Each number is 50 + 15 x the weight over its row's rms, rounded and kept within 0 to 99. Layers, rows and columns count from 0. The size before them is the row's rms in percent of the matrix's.

# up: layer 5 MLP up, 384x96, rms 0.178, rows 166-201, columns 0-95
# down: layer 5 MLP down (transposed), 384x96, rms 0.043, rows 166-201, columns 0-95
up166 077:36 42 50 30 57 64 65 63 41 32 36 51 28 27 58 49 37 40 63 42 57 62 70 67 32 41 73 50 68 71 62 31 27 56 52 46 65 66 64 47 43 14 58 49 49 39 50 37 30 37 47 53 44 30 81 39 70 48 52 17 39 40 59 61 45 60 78 29 61 80 66 37 47 49 35 26 74 50 57 30 63 54 33 46 33 69 57 34 42 43 47 75 36 71 67 36
down166 080:42 58 69 56 71 50 60 51 46 27 67 54 46 60 36 44 60 35 52 62 68 99 56 56 54 22 37 41 66 51 39 41 53 47 69 33 29 35 44 59 48 40 43 63 72 78 68 47 58 67 50 24 53 64 60 52 62 86 81 39 65 32 49 80 62 65 62 72 57 46 32 37 53 45 39 60 50 42 58 65 62 35 45 39 55 55 44 65 70 39 28 31 21 48 55 39
up167 123:61 54 72 56 49 52 40 58 39 26 29 22 42 35 60 28 58 58 61 50 45 68 89 43 33 53 59 39 32 44 74 32 45 75 43 50 64 40 55 27 45 49 63 25 53 58 41 47 60 45 54 26 75 50 88 38 37 52 40 64 54 68 56 49 43 57 57 61 38 61 46 55 55 70 40 03 73 60 50 24 48 62 37 34 48 43 66 43 63 51 25 82 43 37 62 50
down167 122:39 57 38 69 70 31 62 20 42 39 77 31 36 35 43 48 55 63 88 71 45 32 45 55 70 34 44 59 41 52 37 31 47 56 29 35 37 40 58 31 26 30 44 37 54 54 29 48 43 49 63 64 29 38 76 22 67 54 59 57 70 48 56 57 70 41 41 26 35 49 43 75 50 35 72 66 52 88 37 49 53 50 73 52 68 69 44 26 36 58 34 49 60 53 53 51
up168 100:36 51 66 35 51 43 50 46 60 57 49 54 69 34 54 23 29 59 21 73 30 64 68 39 57 55 59 74 37 49 62 47 44 42 55 59 63 61 47 17 31 48 82 55 55 50 56 60 69 80 44 38 53 45 71 36 51 69 49 58 58 77 31 55 79 12 39 45 25 59 47 59 34 37 54 45 56 58 44 82 38 48 61 74 34 32 70 50 31 40 67 43 57 20 38 56
down168 094:61 44 50 58 47 57 41 33 49 62 74 43 74 29 47 45 40 56 42 35 56 45 65 12 66 52 49 49 50 36 43 64 41 57 64 54 49 50 48 43 28 72 47 37 54 30 52 70 62 23 66 95 31 42 35 38 82 53 35 69 37 64 49 77 40 74 64 62 15 29 36 63 81 55 48 45 33 22 59 67 41 47 49 57 54 63 40 66 46 48 63 27 37 58 61 58
up169 109:50 27 43 62 47 79 56 60 44 44 30 30 47 42 56 41 58 59 65 51 62 11 64 56 44 39 59 46 58 69 70 27 27 56 35 26 47 64 52 38 49 61 68 56 34 26 26 42 41 84 41 90 31 37 51 56 44 43 27 63 37 61 22 47 31 52 40 34 50 41 28 43 45 40 36 82 51 43 47 57 89 55 58 61 42 68 35 50 43 53 48 57 50 38 68 67
down169 101:72 58 45 51 16 39 38 61 68 67 35 38 82 68 41 69 74 28 55 11 38 48 43 53 23 50 57 60 45 67 48 63 68 57 52 45 38 36 60 42 38 47 69 65 16 88 72 57 30 75 52 52 68 45 23 38 48 43 49 54 64 64 43 20 45 51 34 70 61 37 54 55 49 46 51 41 74 33 61 29 64 52 48 48 46 63 52 62 55 57 23 59 47 39 47 49
up170 097:75 83 43 73 42 43 42 73 27 78 58 72 40 72 35 68 30 27 49 91 51 50 58 42 45 44 57 43 44 49 58 34 67 48 77 52 47 57 72 60 41 63 55 27 32 45 42 65 30 67 47 45 21 54 55 37 53 52 66 79 41 56 28 50 45 43 53 65 34 53 55 31 59 48 60 85 35 20 46 51 59 62 23 32 53 51 62 36 36 40 40 43 47 38 42 38
down170 095:32 41 42 63 69 59 60 44 56 49 61 52 76 31 61 62 20 55 41 77 68 48 26 43 66 41 51 41 61 73 69 46 46 47 57 80 80 84 29 50 36 50 62 46 48 46 38 24 38 92 45 42 25 50 32 44 56 59 79 63 65 57 73 49 45 40 65 45 49 45 68 59 47 42 49 40 38 51 54 68 56 57 59 35 25 70 28 62 45 55 42 24 56 35 42 72
up171 087:43 33 35 81 64 54 83 68 58 60 26 64 35 36 49 57 40 68 70 33 47 41 64 39 50 31 54 29 54 30 85 40 28 92 35 19 52 23 72 42 47 47 46 61 39 31 58 49 45 27 61 64 51 31 61 38 65 38 44 46 63 33 20 70 54 59 43 44 53 60 31 37 47 36 50 58 46 63 35 54 62 84 44 52 37 55 67 54 42 46 38 49 46 35 60 50
down171 084:23 34 10 56 46 81 65 30 61 47 63 47 40 32 44 47 40 52 36 26 47 52 32 63 10 62 66 54 73 41 41 46 49 41 59 47 34 44 69 56 26 26 53 68 55 75 38 53 57 60 38 60 74 40 45 49 36 61 62 49 88 50 83 40 45 49 44 72 63 35 55 74 39 31 42 45 57 55 47 73 28 54 60 47 61 54 63 53 62 69 47 27 36 65 40 62
up172 107:60 83 19 70 51 19 62 41 49 54 52 27 29 57 58 55 44 31 58 68 54 46 73 61 33 68 51 41 67 85 39 22 71 60 49 54 40 54 30 56 49 39 39 55 43 61 18 33 33 49 44 40 64 50 35 29 53 58 52 37 51 75 58 40 53 53 62 71 45 41 58 17 76 55 50 58 58 58 55 55 43 76 42 38 63 43 52 36 60 76 73 77 56 36 44 27
down172 108:55 00 48 45 65 47 73 61 24 56 45 61 34 32 48 68 57 59 28 43 20 65 65 40 55 48 48 50 64 25 54 41 58 64 48 62 40 33 52 39 24 47 33 63 28 69 47 52 33 28 60 49 60 42 46 67 50 32 60 30 37 30 67 37 48 64 47 44 46 42 34 33 63 50 34 66 53 59 18 67 65 36 33 49 43 87 68 38 54 48 59 48 26 36 25 57
up173 101:41 81 26 27 60 27 32 48 72 54 29 37 49 61 66 37 54 74 43 36 55 42 36 46 16 40 52 38 33 65 20 57 77 57 40 44 46 24 58 55 51 74 53 71 35 37 41 51 67 58 45 35 68 61 52 53 52 46 49 56 38 63 40 57 54 55 49 61 50 60 64 21 44 63 89 46 47 71 63 55 56 28 79 32 53 42 49 60 29 60 81 69 71 52 40 40
down173 099:46 79 64 50 60 93 65 50 45 36 33 42 44 31 44 42 51 81 55 56 66 52 63 87 44 48 43 59 51 58 31 27 91 48 53 47 35 37 37 44 31 70 47 56 61 52 24 47 66 47 41 36 63 41 34 70 21 59 56 66 38 55 63 38 49 51 42 80 71 56 41 56 36 71 40 51 60 61 71 48 31 46 39 39 28 60 44 66 50 66 21 39 28 52 38 51
up174 067:39 69 57 41 59 43 62 50 65 42 49 53 30 41 31 63 50 55 73 69 53 52 56 30 38 69 51 54 47 67 27 11 48 29 55 66 37 35 58 56 48 58 17 28 31 56 67 53 43 71 41 65 45 37 33 46 66 39 45 52 50 40 34 34 74 29 36 56 16 56 67 78 48 76 71 43 58 58 76 72 56 54 58 39 31 75 63 76 72 36 48 45 42 53 27 49
down174 065:20 58 41 42 38 83 48 79 60 31 45 52 24 72 67 28 52 61 53 36 59 61 64 37 16 24 44 43 32 43 41 29 56 55 46 57 83 60 41 40 34 14 43 71 72 46 54 76 63 49 30 60 68 55 37 25 43 49 43 65 33 47 35 57 49 44 68 47 58 40 77 49 44 41 41 50 42 44 72 39 49 36 52 61 57 53 50 45 46 57 61 61 52 42 79 84
up175 107:58 44 55 05 25 45 31 63 49 58 52 56 35 60 71 44 49 50 75 31 46 87 67 40 25 52 72 50 53 50 63 53 46 45 36 58 50 43 37 74 54 60 42 34 49 49 45 73 59 25 43 51 45 59 63 47 43 49 51 35 73 75 59 40 44 33 66 50 62 34 44 42 29 72 30 32 40 58 74 52 29 87 49 64 23 44 82 51 59 22 59 44 50 35 35 57
down175 106:33 83 56 60 55 73 11 30 52 56 65 28 54 43 74 68 29 19 21 46 49 44 54 38 74 41 48 79 51 43 65 60 47 52 64 50 37 69 60 53 54 37 35 72 58 70 74 56 49 35 59 48 90 45 28 59 55 54 52 69 39 49 51 52 74 60 32 50 35 32 53 61 42 32 44 59 38 46 54 77 46 66 65 38 41 24 45 49 48 54 47 77 33 54 59 51
up176 103:70 51 30 37 48 52 36 75 55 39 21 48 57 45 67 68 50 36 49 49 39 49 43 41 63 45 72 44 54 84 79 41 56 29 33 19 46 19 62 56 53 79 63 53 51 15 56 36 33 46 47 63 17 63 22 69 46 46 62 53 34 53 50 57 55 43 56 30 55 48 44 35 15 57 41 48 50 35 42 56 38 53 50 83 41 30 50 62 48 64 36 69 57 57 36 77
down176 117:69 53 63 63 59 66 66 65 65 91 41 61 42 49 44 54 50 21 53 53 34 53 65 43 45 53 74 70 44 30 60 66 82 55 54 39 29 32 46 71 29 53 65 45 51 50 43 64 41 55 43 58 15 36 54 35 29 50 77 19 51 45 61 40 52 50 45 55 47 46 48 36 72 66 45 50 68 38 18 44 67 38 29 58 78 59 69 64 47 40 21 45 24 56 38 29
up177 104:56 64 35 59 28 50 64 46 45 40 53 35 39 41 64 38 61 44 50 37 52 52 49 77 51 60 52 77 33 55 79 66 46 50 66 71 53 57 41 56 74 70 64 21 21 28 73 39 44 44 45 43 83 28 38 70 53 82 75 41 48 27 54 72 45 43 48 39 48 39 68 61 37 72 52 25 89 63 64 54 54 52 64 45 57 56 76 62 53 23 57 50 44 50 65 39
down177 126:69 54 47 38 51 43 52 50 72 51 59 46 47 50 54 56 72 50 33 44 47 60 45 60 53 37 59 29 32 48 73 38 38 28 42 69 90 42 57 27 42 47 39 63 42 50 76 64 24 64 47 72 66 33 35 69 56 70 81 63 24 14 17 58 43 54 69 67 37 53 75 43 57 71 32 32 66 43 55 40 38 50 58 39 57 68 61 60 53 43 68 34 18 59 44 55
up178 109:77 54 78 49 58 38 60 27 47 32 40 67 18 47 34 50 46 78 42 24 52 46 74 57 37 39 29 32 49 73 63 65 51 58 55 55 33 08 48 61 60 52 63 53 60 46 49 54 70 37 34 64 41 47 36 52 42 75 54 44 25 50 63 28 30 62 57 54 59 43 58 60 30 64 67 65 60 43 54 48 47 56 43 24 07 57 65 49 36 41 17 50 32 54 38 52
down178 121:69 74 35 58 45 10 62 51 20 68 49 61 85 62 34 79 58 12 42 70 28 60 36 47 44 50 38 65 47 25 47 65 71 53 49 38 49 61 29 46 56 48 47 57 48 54 30 54 34 42 47 44 54 38 49 64 65 31 39 47 67 61 52 44 67 26 12 60 52 52 51 47 49 43 52 46 59 42 77 21 50 26 57 65 82 55 25 53 56 38 59 50 52 47 62 46
up179 114:37 40 60 49 34 33 47 57 32 28 36 67 65 64 63 49 62 59 71 43 49 54 27 35 80 53 37 37 51 66 46 24 47 43 55 47 62 56 49 70 60 56 34 58 29 46 30 31 56 53 65 32 52 51 68 34 56 74 57 53 53 55 23 30 45 29 51 46 67 30 30 60 41 60 39 69 66 34 60 19 59 45 64 63 55 59 66 28 18 21 67 49 47 50 13 20
down179 113:45 49 27 33 00 27 30 50 37 61 53 10 53 42 38 56 55 37 30 27 42 79 60 59 58 53 33 47 34 43 67 47 65 38 55 51 62 43 60 68 49 60 55 40 73 59 44 74 77 53 56 58 48 50 66 42 63 38 46 75 64 51 53 47 44 57 40 49 68 38 59 70 66 32 82 45 44 43 42 73 33 85 33 60 65 58 42 35 41 37 40 44 68 59 41 53
up180 107:66 55 70 29 64 40 48 32 52 36 39 33 51 64 68 53 63 71 89 40 36 61 21 65 69 73 30 84 56 75 60 67 49 54 39 39 82 39 55 36 65 42 60 52 75 52 61 57 71 68 43 58 78 41 45 22 59 39 46 57 40 38 45 29 56 23 58 55 62 39 39 67 43 51 57 35 29 36 63 43 68 53 70 53 52 71 62 66 56 30 44 67 53 48 33 50
down180 091:43 19 45 54 59 30 52 44 43 66 53 47 56 38 50 53 46 68 60 77 48 63 60 50 47 24 63 59 56 66 50 76 31 35 33 52 48 32 32 46 54 53 21 55 42 50 60 16 48 68 66 46 64 65 60 35 53 65 38 66 43 34 32 66 30 39 42 54 26 81 26 46 16 59 42 66 19 52 56 67 63 16 45 48 42 51 21 28 46 31 49 65 43 47 41 29
up181 104:46 59 93 48 31 32 56 66 67 40 48 45 51 70 48 29 27 53 57 33 56 43 49 66 39 56 36 48 45 42 57 32 52 58 27 60 90 49 35 59 69 58 45 45 35 50 42 35 71 54 42 55 66 70 58 71 60 24 36 58 41 55 31 47 31 42 39 53 43 92 48 53 42 50 74 16 55 40 53 45 55 22 37 53 64 54 40 25 57 30 45 17 35 41 71 41
down181 118:46 44 34 43 79 36 50 49 44 47 69 57 32 57 52 82 51 47 48 31 49 50 58 73 35 47 29 61 32 02 37 56 37 54 40 46 40 74 40 54 54 39 50 62 26 59 53 55 27 73 36 43 85 38 44 53 78 63 16 27 31 49 59 73 41 33 36 44 41 72 52 63 59 40 54 60 35 61 36 33 46 52 46 65 69 33 45 60 70 18 52 48 36 50 67 45
up182 078:19 62 46 41 42 28 62 16 42 46 53 44 62 35 51 41 49 23 66 57 66 44 44 39 48 58 73 25 27 44 63 24 49 37 60 57 49 40 74 57 76 48 53 68 49 23 36 58 68 62 48 37 50 39 55 23 44 47 59 44 58 70 53 46 17 76 64 28 55 42 63 28 39 61 55 47 43 51 37 63 79 80 66 22 31 34 37 39 54 36 67 67 45 62 40 50
down182 091:48 61 68 61 25 63 47 55 67 57 49 28 48 66 38 60 65 11 48 57 73 47 54 47 25 51 45 27 43 51 29 26 39 55 49 53 60 58 55 34 73 41 66 69 35 66 47 47 62 59 34 32 51 53 56 23 56 36 54 54 39 32 54 29 38 39 56 37 58 47 55 77 73 45 29 87 20 60 61 46 66 42 32 45 89 41 54 34 60 27 36 78 57 40 59 55
up183 103:70 45 44 65 60 34 67 57 74 67 45 47 67 76 59 60 70 71 62 37 34 35 01 45 44 31 40 56 57 41 63 43 47 39 55 27 63 37 46 45 56 36 40 43 51 50 62 49 50 44 69 69 48 37 36 36 68 43 51 69 54 72 07 30 38 19 45 41 70 47 42 42 36 32 60 64 56 36 46 46 64 34 78 36 46 44 54 59 65 40 57 69 62 40 16 68
down183 106:64 39 58 56 71 71 74 57 52 74 47 63 53 53 28 50 47 63 36 84 59 28 44 32 47 34 60 40 52 47 42 24 65 40 71 41 87 31 52 40 72 63 21 42 56 56 47 34 46 34 64 44 37 30 68 63 27 66 74 41 33 42 38 33 38 56 62 25 37 77 45 50 46 68 40 63 46 27 47 57 50 45 69 34 65 71 32 64 49 63 50 39 26 52 29 62
up184 049:89 53 62 24 28 54 37 29 85 42 64 50 41 57 58 64 39 38 44 60 32 53 67 50 36 58 59 61 71 43 46 67 64 60 39 45 55 64 41 36 52 52 28 56 33 33 36 48 62 53 45 68 35 60 54 76 67 65 64 50 30 35 22 51 54 34 58 80 32 42 55 41 25 71 47 36 34 85 77 51 46 68 48 34 81 51 52 54 63 51 41 56 30 49 59 29
down184 047:33 26 41 29 67 46 43 29 51 23 45 30 52 50 48 29 39 56 45 15 65 44 18 26 47 21 24 47 61 49 65 30 17 33 62 31 52 61 47 39 42 43 58 79 38 68 70 63 37 62 56 71 44 36 38 68 60 78 50 37 36 25 65 60 48 45 50 35 54 47 53 62 64 29 40 30 64 32 35 60 48 50 61 47 50 33 47 62 54 28 61 38 31 56 61 44
up185 106:36 57 53 71 61 36 77 52 47 19 77 39 55 60 59 35 38 47 51 56 23 44 48 33 50 52 54 65 64 56 78 56 45 08 46 35 52 38 45 35 48 39 33 58 60 59 39 36 37 57 57 57 71 30 42 27 53 51 30 59 26 14 16 46 56 57 38 59 47 37 50 46 41 62 47 77 39 62 35 74 62 50 54 37 54 37 44 47 46 76 47 56 63 31 47 95
down185 095:38 23 34 50 24 35 52 66 55 85 66 42 55 41 53 42 43 36 36 50 67 64 31 71 50 28 50 71 35 59 36 56 59 53 60 36 76 40 51 54 54 57 47 60 72 37 44 61 50 14 22 55 41 41 42 17 58 64 66 43 51 76 64 79 43 36 44 40 70 40 75 83 59 56 40 34 51 27 51 54 38 59 64 25 85 60 51 69 49 39 57 52 50 46 54 41
up186 112:33 49 57 19 40 10 41 45 53 37 64 71 32 45 40 49 76 45 41 54 69 84 65 47 52 42 66 66 47 57 78 58 17 54 39 52 55 19 52 40 49 78 66 25 52 51 62 37 29 60 36 61 43 44 23 29 62 52 59 49 42 35 50 60 43 50 68 62 56 46 39 63 49 36 71 50 19 65 77 42 54 43 47 40 40 67 60 50 49 77 62 64 48 63 27 38
down186 095:81 36 25 33 71 76 64 98 39 78 59 61 43 30 56 38 48 53 39 89 80 73 38 52 51 66 60 57 60 40 56 34 54 67 40 42 40 30 51 45 34 63 54 41 57 44 41 56 61 47 39 58 37 41 44 71 28 33 57 84 58 53 53 41 40 45 30 77 51 31 52 42 22 49 37 44 65 46 46 49 66 40 54 56 61 40 65 77 46 58 45 54 46 60 64 65
up187 032:39 20 47 43 44 39 47 34 69 61 66 57 69 51 41 71 49 32 46 40 53 51 49 52 46 58 45 42 50 62 46 32 39 28 72 56 59 44 54 53 60 32 73 26 52 48 62 25 64 44 38 43 60 66 41 67 34 57 24 64 56 78 76 65 86 52 44 62 20 36 29 53 74 45 35 69 72 57 56 39 62 48 61 24 56 53 33 08 57 43 52 60 56 76 57 76
down187 029:56 52 30 38 49 31 46 56 30 59 39 63 19 31 57 44 76 30 50 50 37 14 65 25 57 41 66 33 49 27 35 41 47 68 36 42 55 25 44 56 28 40 37 42 38 64 55 73 41 21 66 45 65 55 41 53 38 30 56 54 61 43 37 57 69 38 44 59 55 46 68 52 46 56 81 33 30 35 42 67 51 87 50 62 68 55 66 52 29 64 34 47 20 67 51 26
up188 102:44 64 56 52 40 22 85 41 64 50 33 59 48 74 58 65 46 46 64 33 67 60 35 65 48 57 46 36 44 37 60 64 68 59 85 48 41 36 45 49 70 57 61 41 55 62 39 19 31 48 53 56 24 50 45 39 50 54 45 48 94 29 62 44 66 73 42 35 67 58 45 56 65 39 22 83 40 71 53 37 23 54 47 45 65 53 35 70 29 59 39 40 22 56 46 67
down188 098:45 50 29 44 53 50 38 72 55 45 45 32 72 65 55 29 26 28 64 59 56 42 34 30 54 60 83 53 20 65 63 38 57 35 44 30 45 43 46 78 51 39 68 65 68 57 23 63 64 46 71 45 54 51 47 59 40 48 20 15 42 33 23 32 32 36 36 64 30 40 30 31 68 56 50 51 32 43 43 49 53 62 49 49 38 40 84 29 43 31 49 35 59 69 35 50
up189 094:35 54 59 35 46 87 20 54 36 44 32 46 50 53 48 69 71 65 74 47 43 37 52 82 26 69 37 24 67 45 67 81 63 60 60 30 49 63 33 51 74 42 57 51 28 59 43 38 74 54 37 65 22 63 46 67 41 48 35 49 50 39 68 39 17 44 42 57 53 51 54 55 44 61 50 89 53 36 46 46 43 54 84 32 50 30 54 34 66 44 47 48 56 36 56 40
down189 114:74 36 26 33 28 47 37 59 33 55 26 38 50 47 45 83 40 07 61 68 56 37 49 52 74 57 27 51 44 59 80 73 65 47 28 57 33 65 52 56 38 50 46 26 23 50 69 50 44 50 73 28 67 67 57 57 30 34 45 45 52 41 58 59 49 63 41 53 42 59 51 38 45 50 60 50 47 57 68 69 59 63 30 34 74 43 31 58 56 50 34 59 43 43 91 68
up190 090:28 43 28 48 40 76 62 61 68 43 51 54 53 75 44 71 36 73 54 20 36 71 53 44 53 64 45 42 63 39 91 72 52 50 67 78 74 42 11 53 60 67 20 62 29 47 47 32 64 57 46 35 55 39 44 75 40 33 62 36 75 41 48 22 51 44 54 50 40 61 63 51 47 66 72 31 33 40 43 52 46 54 59 41 44 50 69 40 54 69 36 59 39 60 37 62
down190 097:55 39 23 69 28 69 29 70 61 42 51 24 44 51 43 73 33 23 54 56 63 68 46 41 40 52 57 60 40 71 58 70 38 46 59 57 53 57 79 48 28 36 23 63 51 70 43 55 52 35 45 51 75 68 58 62 38 72 58 49 54 43 61 69 52 65 60 29 63 42 60 61 49 43 47 69 37 51 51 76 22 36 50 73 65 61 44 72 70 57 72 37 64 62 94 53
up191 061:47 40 43 40 65 32 47 51 32 27 32 61 60 55 43 26 50 52 57 39 47 41 31 50 25 49 57 47 33 57 59 47 29 26 56 65 31 51 46 44 52 49 52 55 30 92 21 35 83 75 78 57 16 59 56 68 55 42 57 64 66 33 36 23 45 36 52 53 73 60 44 82 49 43 56 52 48 43 50 30 42 34 82 71 38 64 58 50 29 34 47 30 66 60 56 52
down191 058:50 20 55 54 34 44 73 77 50 41 46 49 39 62 40 68 27 74 52 57 64 64 46 39 58 19 45 42 35 53 47 56 16 64 68 42 56 65 43 68 43 36 40 44 40 62 32 51 57 33 34 75 52 62 80 44 80 67 47 40 61 32 37 41 54 72 42 48 58 45 69 62 61 53 69 64 55 41 29 08 48 50 34 26 62 57 54 59 18 24 53 46 47 32 64 60
up192 098:62 43 38 43 86 17 20 58 50 42 35 42 20 44 63 58 31 50 53 34 63 82 67 41 43 60 79 52 63 55 59 64 66 60 63 78 69 49 40 56 30 38 62 48 90 56 57 66 52 40 56 58 52 60 52 58 53 60 63 43 38 16 39 38 52 51 53 48 47 75 52 63 43 27 50 64 62 28 40 58 59 66 26 15 54 54 45 66 45 38 71 46 32 43 35 47
down192 100:72 44 66 46 40 52 50 51 67 68 58 71 59 30 62 45 57 49 88 80 68 72 77 29 55 40 57 42 53 56 49 55 35 42 50 38 49 43 35 63 73 35 38 41 49 26 45 60 56 30 52 52 53 46 53 78 85 52 42 43 41 28 42 59 62 32 26 41 54 46 34 70 38 44 50 82 50 13 36 26 84 38 39 27 37 71 63 58 45 44 47 61 54 59 58 40
up193 060:37 63 53 48 58 45 38 41 14 68 67 39 52 46 70 51 33 38 47 49 53 57 30 41 60 27 72 44 73 29 32 36 63 44 44 57 30 58 46 48 69 61 38 28 35 55 41 65 30 37 51 53 78 69 49 58 58 18 62 28 45 56 52 27 64 65 25 53 46 20 67 26 71 54 46 58 42 35 29 65 52 21 48 53 44 35 56 74 54 43 86 50 45 54 54 20
down193 058:64 34 59 39 39 61 60 29 83 63 85 47 32 19 35 28 40 68 37 52 35 42 48 25 65 52 40 50 72 26 56 56 51 19 60 44 45 37 52 38 52 51 70 47 47 48 58 59 41 65 67 37 40 44 72 58 40 49 53 58 62 57 40 37 68 46 55 69 36 16 45 57 56 43 67 47 41 80 63 82 37 69 70 51 78 43 48 36 28 66 50 38 31 50 25 53
up194 038:76 67 40 69 34 44 62 47 44 39 44 66 60 31 72 22 48 46 49 50 31 46 74 50 41 49 83 66 54 23 16 72 64 60 43 64 63 44 18 33 24 70 54 52 60 54 51 51 48 51 45 30 48 61 46 44 50 38 72 66 44 57 13 52 57 72 40 58 51 62 45 57 49 38 42 63 66 61 45 44 41 42 62 61 66 86 37 70 47 37 52 36 50 51 68 90
down194 038:22 62 20 48 63 25 49 57 18 76 76 50 67 69 45 69 43 38 55 58 81 27 60 58 31 41 47 63 66 57 35 31 46 57 46 24 42 52 51 62 41 62 35 48 15 29 50 48 53 56 67 27 42 47 50 55 32 15 40 40 47 48 67 38 32 51 62 50 35 79 46 32 50 37 42 62 41 69 45 62 23 53 29 43 62 61 50 20 58 58 49 55 49 45 68 47
up195 098:58 45 81 28 67 64 53 48 61 65 44 73 60 56 51 68 88 54 49 60 37 42 48 49 21 69 70 50 40 56 45 46 31 32 77 33 32 21 55 26 72 73 34 45 27 35 47 52 43 71 42 63 56 46 43 45 32 62 50 46 42 51 53 80 47 76 48 17 65 34 43 49 51 52 29 61 47 43 29 53 37 46 32 26 54 59 40 31 66 31 42 61 47 80 49 48
down195 087:33 67 38 54 30 61 34 63 47 58 49 55 36 68 46 67 56 62 33 38 82 82 21 27 41 57 31 30 42 53 73 62 54 56 35 32 70 52 56 61 51 33 55 24 45 28 58 20 51 58 40 52 31 90 45 38 65 59 69 37 67 39 58 51 61 33 39 58 52 47 63 36 42 62 40 44 56 51 49 57 37 43 79 74 56 43 12 47 68 63 67 45 63 52 51 72
up196 063:43 56 57 78 39 45 19 63 43 51 22 26 44 53 55 74 74 49 64 59 45 51 60 56 22 54 51 24 53 41 54 62 14 20 69 55 49 81 42 51 47 48 67 47 28 22 70 56 41 33 51 37 53 70 52 67 47 58 36 62 39 57 35 43 64 60 25 49 54 52 53 77 44 73 46 69 65 44 50 62 48 47 42 51 36 34 55 48 54 10 50 14 57 36 48 47
down196 070:69 32 59 69 66 27 36 61 37 43 52 60 60 70 44 58 74 40 82 40 36 48 76 49 52 56 33 63 49 86 55 63 46 54 27 47 45 45 35 49 52 46 74 64 34 48 31 57 46 41 42 49 45 62 36 47 60 09 22 37 37 63 46 49 57 50 26 78 42 52 60 54 48 74 60 47 54 49 31 22 86 69 57 38 63 57 57 72 50 56 20 40 56 47 57 74
up197 102:64 78 22 41 79 46 46 09 58 49 60 44 36 66 57 57 48 69 25 45 43 27 52 45 57 45 42 34 32 46 57 51 61 40 57 55 58 37 56 61 59 59 40 61 47 48 57 48 62 57 64 42 54 55 32 44 46 48 42 85 20 83 59 24 50 65 23 55 41 59 76 49 72 66 25 57 57 54 68 58 41 47 36 53 25 42 73 47 46 56 31 38 46 77 15 70
down197 098:66 67 79 45 53 46 54 50 64 72 75 42 61 40 54 48 68 66 79 52 30 47 52 41 82 54 89 80 68 36 40 79 66 65 49 31 59 56 39 53 33 54 40 52 68 26 40 25 32 53 39 54 38 53 52 51 61 40 36 70 38 45 54 42 59 56 52 63 52 54 71 52 64 42 62 38 66 65 71 47 23 23 50 44 72 41 46 72 62 81 48 60 45 52 79 47
up198 124:62 55 10 51 85 39 47 68 29 34 51 35 61 51 82 30 63 77 62 47 49 34 56 51 36 25 84 43 24 56 74 30 32 48 47 45 54 63 38 41 52 35 41 67 48 27 31 56 29 44 64 58 64 46 50 68 82 35 43 53 54 50 38 44 66 42 77 47 47 68 51 38 55 50 51 66 52 50 32 57 44 58 46 62 50 52 62 36 77 31 41 73 65 36 56 75
down198 136:59 30 54 46 43 10 58 68 39 77 32 66 39 54 60 47 74 58 48 46 53 43 69 64 42 48 64 81 30 23 12 63 64 52 46 50 56 43 55 32 30 78 32 45 61 27 35 41 38 38 47 35 66 50 29 51 56 47 36 24 76 56 36 59 48 23 53 31 39 61 39 46 61 76 40 52 50 46 49 46 30 45 38 59 62 54 40 58 62 38 60 50 67 17 74 48
up199 135:45 69 38 77 50 49 28 30 75 73 28 42 56 69 65 46 13 46 36 52 34 26 34 39 60 49 55 64 58 59 28 41 32 69 32 28 54 55 73 53 43 60 88 32 34 31 50 63 48 76 53 32 36 43 65 39 38 40 33 57 54 74 33 34 43 65 65 57 26 42 66 40 35 46 76 45 52 62 33 42 47 56 55 53 43 57 80 42 53 44 50 74 61 53 39 35
down199 141:76 31 49 24 56 42 61 65 47 82 43 63 86 59 63 69 54 56 51 53 65 51 17 67 54 52 54 39 25 63 51 60 71 54 24 73 37 66 83 58 44 44 47 36 63 39 41 46 57 41 54 29 36 41 35 52 49 09 39 48 46 69 28 50 45 76 41 54 54 71 58 65 62 54 76 39 71 64 33 55 53 59 74 27 36 42 58 68 49 61 54 43 60 59 65 55
up200 108:30 44 24 26 27 50 71 21 48 39 91 32 36 29 53 43 53 27 53 35 59 43 46 72 32 63 53 42 63 43 45 43 47 62 35 69 53 66 64 53 48 52 55 57 65 52 33 64 89 60 77 28 59 35 90 71 76 41 60 51 51 49 53 26 48 49 50 48 43 74 27 53 51 48 71 65 56 46 54 39 58 50 77 64 39 47 44 30 35 51 45 68 61 42 46 54
down200 098:48 45 79 80 59 76 57 62 28 21 55 67 43 38 33 58 48 35 46 44 53 53 24 34 53 32 39 26 54 46 48 61 69 39 55 80 52 38 12 65 56 50 52 45 48 53 43 46 37 87 67 71 29 31 43 45 66 74 71 62 55 42 54 59 64 43 66 31 48 46 55 33 32 47 44 45 26 60 18 45 35 33 44 42 45 37 28 55 56 38 61 45 29 49 38 71
up201 098:55 61 57 36 32 53 54 34 73 27 73 58 35 46 49 53 54 59 58 53 68 53 29 60 72 62 65 43 40 16 35 37 79 55 58 61 51 66 57 26 54 48 38 35 61 33 55 47 73 38 49 29 44 36 62 16 55 67 52 42 34 55 66 43 43 37 78 39 37 37 18 67 38 33 76 80 48 60 36 51 27 57 39 69 50 48 58 41 72 36 86 29 52 54 57 49
down201 101:49 67 28 45 79 50 73 59 59 62 34 62 59 46 61 49 60 54 26 59 55 55 23 29 52 19 48 58 76 24 47 75 42 51 26 71 56 70 71 42 62 46 46 52 42 43 50 18 43 62 44 40 41 39 20 42 66 80 66 48 42 48 49 44 52 44 49 57 57 48 49 74 43 64 75 50 54 42 44 49 58 55 71 36 41 62 51 68 74 79 61 19 31 62 17 58